config.yaml
n_kv_head: 1
norm_eps: 1e-05
positions: "rope"
rope_base: 10000.0
bias: "all"
decay_fraction: 1.0
train_tokens: 208300000
Each number is 500 + 25 x the weight over its row's rms, rounded and kept within 0 to 999. Layers, rows and columns count from 0. Numbers have three digits each. The size before them is the row's rms in percent of the matrix's.

# o: layer 9 attention output (transposed), 192x192, rms 0.0504, rows 2-10,34-42,66-74,98-106,129-138,161-169, columns 96-191
# v: layer 9 attention value, 32x192, rms 0.049, rows 2-10, columns 96-191
o129 092:502482500496512503475497492482502481465477535532509517501509539511474506510464513518481498551510553485501522514491519529507503504506558489475493513523511496495537524491479478496471505528507524488468510514459518489511547573490497516535455519502496524501512507544487509474508514506514541480
o161 109:531505477494484491532506493500482468483550535522491483522518488531523526468484479499528504544514535482512526515492480451519496487492509511493534515506513467457497497496506509536500509497511526513497511545537542532495478526507495522494541496462487520530516469491528461521513481483451509488
v2 098:445501506497510518483512463476502447485435505549507523512481491526514512507510473520492486501578463553506572472502505510492467487485457477524503509455553532502458534538473525574496515516499499507534478489510542532513496463514518488486513514495500499479487477492488508500501484494484488514
o2 105:512493493510500478505499494550511497537533522452537520486495526529542542498476499511480508529515537477462508523556479482445509534488480550491527496457522459468528487458506519508501483495458500484506499504485466518489512489496487501509508502504520463495501471467511516535486505502534569520
o34 104:502555508506526491481485485483492527512472525486486505516515502539527477513478496510509513505482463477518566462501512542482548492553493483509479517573446520522492478479489502474511444487515463515481493441492535516462509454486528457515502517451517519471455462517469497510489494503496469474
o66 087:486484502512498515523506507480475483512494562499498506502521474488497464526505542478493514495476496521514449510512506465524488477474480548497521505531539492519502517499541519525483516492488495470496513536508479529553543526487511540483524444509512475495512489502496532522499546468519470520
o98 091:499519447515519505526522532517515469472499499494469441502500486503498500506501513488461514474483522512481446504495516487480506484542489499478493475474482472478500490517482504476554523485524525482506484497503499450487515533495497515439522568510489483479492538454500488521516476501535525477
o130 089:545473501484523499477518488498522514479490472507541504476533512433494521462494524462493488536533534507505496490479484476506522491486492482495528479507465528497514493501515445483493493493529503499513505551520487449480486507505501484507463449525467487560546538534483505457479506502480472477
o162 104:457501512547480500521461554519481516528498513493515470488491478493475486511468510519530474499431466494486471518460532520524474510485506514467492513472490470504494466519489528480519512486507466496454504504501513490493497457472449520549512524505488536493521514481489487477500507487474508534
v3 102:487491511479478531481501501493530510502525500505449492498486493478498520516492458469499520495461438480461422504481459526490543499508500483452528469462489518464537558497480526512497465511481521536528482483445494529512509527538507535497490484476501482480495482527492498493504498537468511506
o3 118:552517476463524501509475501534550535503492454472570466492509535493487490540528520479514536515493507487499491531530536498525427490543492479461486491469519475472516507514500474525522525533508453523470547460563497497500500490522504491496511515515510499496531517498510473513494523525508472517
o35 100:508507508470467496503481520504482544475511487521531485480501524468516512539537493415469501509467489471517573465514514543532504475453509526520506511557493473485473511470519483494499491525540491484526495516478536472486517508472505500526519519505489494489507508449475487494474500464525496544
o67 090:533519485527508482489484524500520494486501457537491539541470473505490529475556477502506515438469514509521508515489486487489486495497501469537537488521490463493471476493501529515537467524503542488507479567509466519484518531498524492529480501504481510459492498503471500505564496513495520470
o99 117:523509496502470531466507464518500479487531549488548450504477500464465478473447513527487481544497448503527458482538484524512516527466541521514470472504490531490499506466475475501471458508508487494484523455485507465526473512522462516494526455486498478473485514507479532487439532524519519521
o131 094:470520514527492516477522508476463460526483537459502561514474484524474475476464528506536507555505512521510505532456529471518528464507497523499498476508474494525492490473472512481477556476501539500496499471497530511474527486493507481515520479535510490508497491467499567506539540451488472481
o163 102:464476490536524502514498488501510503532513521491444502501537509488498546489452534496507509509546524460479534480489500526501504521495449490536491533509508529558542470494504431491513492495484488519494482507493475524492465491477508478464477530508494538504502528513520461494452418513527485466
v4 099:514468506495510524514484470501483452473544534486551512498516521496443490542511498534532518512472514484465447481501497446495467429530487508470480527500464535490503530515499546492475501529532480464514489522524504466474493528496478478526475513487546506453482470483501490505519530478521522527
o4 112:480509475480543489527467527475520501501494517502501469484515475490584537511495544468505532472475480471559540484469470494518516509483523511497513512484512485502507483484488491536527503506494493488528503452509504523510493507475497483502545492506483454547489516511500544491489471469477503532
o36 100:491533513459513491503501532514511514553487530453497483474493489529517472509514470517489454506506460520514466485519445486468507521498509505485490508501519484502490501478544489468494483404490437488506534509474497518516511520505507536514517455511488511536470504500493531537492499465493507520
o68 081:519461501508490487541505516504479534485513471533471511490497466509504514465473473470490499525483485510475493520453479507526531519475484453496513488516475511518517494531496515504521518500469492502530480476534519457525493485542553531475472544460527496490470479485482474444539494514481498521
o100 102:511528491504494474549478440494484443531501515512496527516502460488515503507452541486490522533512506518483458526539500510516499457520508496496506499528520473519486491535512521529504513493503508485484476463505530503493465452479500476475496513508464572519494500536502499553459529518510526498
o132 089:505521460477461473484491508494468515515471522559470542476545459480490530484497457517479504469500503485506547491506520549479501491464528542551519484532514453503511499522526475507511488497496543522512468498497495546540529512510524495546514507505514477494515504504527483486539488512532454522
o164 110:530524547486483515458528442476529542492531456476527487515511567489496483492467522473529473481526472477480484458531509489476494502542470483516479503485498535519498500493489459476503519504522512547491532528489493544461521522509513530514483535470514498500495505492488522521524515522503576511
v5 102:536475478505523527513487489461478482525503502509528509529493501446501520530560494519489486507447503496526506486509480501501494529498493531498468525478466490480486497484485476481518498507460504540509500495511503499510520501551497495484541490507536486548454499472515473505503482503503493562
o5 113:491480481500542488533472487507552526503542476523521525520434535501504503450481523474500511485516498521484510504473512470506478570482530486461485527540515540486497470548509466522491527506501551501513502491523543512538510512453513506489476514533486479500534472522441551481497498510473483500
o37 104:527505536514481431469519501525489532516470491491502495534531496509503522520513488512511492482554483481534523506466482486501528455523492466497464472472488492470508493497518507482495563493542484474489531525473507480475524524508516529528494508526501505459495499518540490514513444510469467454
o69 095:483501464470527531542513547511481530504487530471492474485534469531536469517506486483506512510504520468471502499487504539512501468517482479473487484486506543516476464493509508521492495540535514515524506481503510485522450463472526466533501514510498476504534492489523476504484542489500527502
o101 100:521505442491494524454506539473508473528525509457476500516489500486458491512505496503486497505506493520506487502525507530508456511520455481488521480501503494501485510463517472506512483464508468488492478525509482493524498484506482541516508531500477504500501550491524540509531495477473521496
o133 094:517498520514505509491495492502518480479489492482497522467524515498445549471469502540485515476499497503489483515490538461496513487535515520530513504536465517539535524527521502474491473515493486456443504529477508490463532497469495530492494474481508529483490490535494476514502503517490466489
o165 101:440527495510504466537518517507502503500504489523501495479510490492555506455516480512488488519504482505505512526534508524496507525518504470532503537526545431480459508475504502518489506504461495492451510481493433528513486521514464511454476503473523486516504494467479490481536503476545509493
v6 106:488493512519519513542507536540487510494481501491549507546492521471527459443520538522522495555500542513490505487477496512479500541514482510500491470521524535505517526528522478501496493534465509465534509509501494538505510459447501503491519487465484508520495524498500476526503497471523507463
o6 118:526452431479498519508477507496483489509533485501498552534486497497481496478470487499496508489486488476531478443496476481500508522464501492505528508551461444474471460481493508506505506544531504507510501485524503489500502511548471511507510501527525543493473477486506519502522514495513506551
o38 095:550490506552500467461506503490491508487488496516475465489537518512502511456504480507485516507478569487492476532512485515465502541525510500518468507531548544522468498464494505548509464508513506475530489503486458543495486571500497467450517487491511464494502491500521541521506508474484530511
o70 084:476497473495530481481467505503504477557502519503502532462482516490497503506494493535521502459538503495500503504487525498475517475531508533508514478467515505520496449453512530523508507479462513496519520520495511521491529517453502492484478520493481531520433523509428496462444455495521503509
o102 106:509513518517518562519464452520559466497499437459513484497451475559535524513488506482532507530515493512471503509515492534530512479521483496474519454485500503469512507520504507497463504500478489501486469455499497460483549503523486477538535519489477488562480477524501490542526489516486489484
o134 088:493464524446467471493544485494517510505514476510497431514480461502474501537546466453491500505497476518503495484454473497532498488465519469510531471501498503508520535519512464496515486474512499526478471494464472494497502458496479486525489530479540496533525517451477481458552513505505507528
o166 118:486526514487452474482509502459496505468498501482476501509533512461528497471513556531467511493457507492540505501499527529503461453499513502512485497491490517516508566498496539432507492499512476533502518521480513493532472504531551528488522462511503500446535503558557486495477510528464488513
v7 101:476458498505466494509451435490466480506446476489516507463501497522504544479524497470488480520498525498460525507497509447518480496498496509493462487512506481521472530507492534540503506497505474518506551553477515489510524481494474446496492485536500504480484474517499511500551501511524503451
o7 118:482469508486514516488529526530497536514506526522511525525541477481511519527459532512490493496507496499559501493476498517526480498518506466514516529513491470516501496511527491502553512486527481528488465534532476511489464515438452509537515518460482483514470474493500500505511500470505568520
o39 104:485474529486521552492524505475533484500500546503516476517493478482528504518478442482495510514449528491493523468501474541558468514484487472505493464519509513486492440490500513504512485505527513458496511490467570492501489512548484486513481524525490515484511522479509505488474537543517495509
o71 083:525511516532492473500500499492521511511515469487501484541483481471507472454567520532527447495498462485515480549494504470493475496499486542484492517472512488444515490512504497496461519522469436491475506468505488555531536507511482500487466503434517491484544495517458496476459512493495478507
o103 110:513496473458502514508508546474488487468480485517473474470488530551486513477507480442520503487510500494497540494482497522465490538508518505503485530539475480533519481487494479448522494499503507510494510509490433499492518497522564499473436499493528528497494526516501518489500479493518454507
o135 094:521505525503488478508478514503492485511494488508476550507507562458476464530534477517487561442532521474520481485489479538482538504510495526478487444510491551525548524481441504469507439482474500496494476510515466531516493493472514517464531462506497469463497470469497471533510486516489554487
o167 102:543529477468530462431511495545476528482523522503511444493541514486487463512483537468506520528505549494466508482599489511515518482498488486493515517481516521496463470489498514524522525508494534521498517513506537507473523561521472511513572491510493519505470505517486479493511510491495484506
v8 106:468501445494514455459504513542505535490502531546459447492469468517497529552516529496496510524513532513492524490481466493473485489512494478507472496505501517535536486491457524477515478462478538440486489507465533560479522512536508476558517485496469504495467489468497508496481522488475523523
o8 115:504480492494505505476523484462481522479498512478474515551557487475433504440481518523454468498507535469515440507488502510520478525550518493535487468532491515506558525535513559505498540480501489478482505490489456512521506509473487501455473509557520479491482499537496493476472496543497478492
o40 103:496501518510493478504540512493502513467566478505533568480460510491510470480499493476506524513504488555494522488532514513520499501503460475507507484524530466437481544457475509500497482535528522515499514433550463502493491541495489515493475503549513493485505468487481508476478512500530496484
o72 083:471510502496512484533496538497505485529501507491502483498471518542484477519534483496505478544533491485511447526502510518432472521480518521497502482482469511518486460501501445552492522509539494478521496503506523469486477515502497445515494515457487484507503506497511466497543491522484478465
o104 104:531495511568458557498511523484485480490485507477534497494500470472499517480492530489506504482503524511514515502539523510516471483529514543520485519518483514538523517503485514500529438509491485504503498521538484479511511451492494530439480511482524516520503524545476518503526488447505503440
o136 088:539496470499461504545459464493490453510494479484468523485516526505487465521486519485539461500502519465493530521492497451474491454459486471476487484448521490437489475484510468491544542467533489573503490513475511464534442535518530468540553471483455493504492505484498517499505522481523512491
o168 109:476532485523519531477519471509513505516467479536495478544489501494534482486495500487521531452451486492472482485501498519517543520489469562479483511464521523504460520481491525468479466493481520493496515509505511502509485488495522537492460509509503520497537521520512503503494519480559508538
v9 110:467487491479494465541507490554481482471529497504513475505478501493494508520467544450516500492493455493470507464472545463476508531518486501464515510483545470509505490521505537477457499513458445484472452542517499522474475514535498466509479518486506458507543547495509512507496531475516537509
o9 112:501469557469528550484495493472514485524497534455479492492477478498506482494521499502497519487486532504523501454501511526478503509460526503507525498481485530503481466460495503531516495501488505508504452473486509519479510505492492509503530483471515481464514486483511506464533484455503455489
o41 108:504491507496448505479512478458496492468495496498484484492525488486469476459482498482500488488515499479492506497524498522461505493515459511498443487512506515531516505523487549516495482498488515537507566537488478520533480514483472526541467470507489536539480532479488488507548510521522512478
o73 100:479522459467506475454518494513511479557508486482512495515566544537529478500525512477475521492481533540528514539499499489520502471481487469493523518485498572498467478509488476511478525527524473474528520526498512491516518516491487458479517561519531526504504469486502507485478516522493502523
o105 115:488555467515451507506485537512496507501479487482504510546455513445491492489471496497490468507500506510515491488528490500507480511513496532478481499528496504480526481483512474533525531505501521506476522447523490523511455475479469510489529471544506540492497466489462564532441536517521493508
o137 105:515500511506462537528479509512518491486490524516501545496511461493492468535551496514519464512509507433501504519477487510514486473494512511521501456539450485532470500528487436508510486466531487473536485481506495470542504478520514494428517467511479495482510507483508467519460472499514508492
o169 108:521475482516510497523518510517480469488462486552548454489456528507505526513521449510522528484547451480515466505517536523504483492523524499519516496475488488486500522488526500453496501490538512537457466494510517509467521513510559531473492521469494485490475465490515517514520521543505483517
v10 096:499523506451519474498519438513500474496480490524527499520538459521492495491484550492516477491491506538530481516530523498479497453503500505468538464497526505475487496517493481501533528552506538506443557477451518469482474486518526482530468480441515479543503495507509501514539513488503512481
o10 106:538463554493501527502462487490504503473517470453507514573480458499493489495519468514529512514494495534525506470478499518507510554522490480435551497527514556524489524550539503465498488478515439478512465499505490484496529445513457527514491465498486504466501502453471475476470491536486501490
o42 109:515476511447547534448475514521457511530563508499480482506514502515527505495487510486499486505495493525464531437561454501515486515484502493532511530502441482467460536457471491490528494470498509515521498543492512510496508560541480495516532509511531522492508536524519521540479476510518512494
o74 087:484486528529485554552480515503520507484472533508457513497482502488504487533512467517507482507521494490536455529525530483539510480527484522501499494456478473527514486461518522549478531492508507533481472519498511477513522513474539512509504532482517455478470477526473520469472506470493464478
o106 095:578509486487537527493544506506491501518509495548460497511512514501515536485494508536485493478509504532477486474529474495464485497498490509524505502505517544531514532528463508480478512492484514494529470494529494495490517539490506479505497517538505521505502498507487508536534475513506509509
o138 084:478546510522491447524508530525548457467489567492473500494476499501466476518507502530511511503506510506488512536469490555474475471475495491487482513502459494500502467505487518477494506497514474491484516493487529487497513471475525530462506499491497458481502529484508497490546497522481470554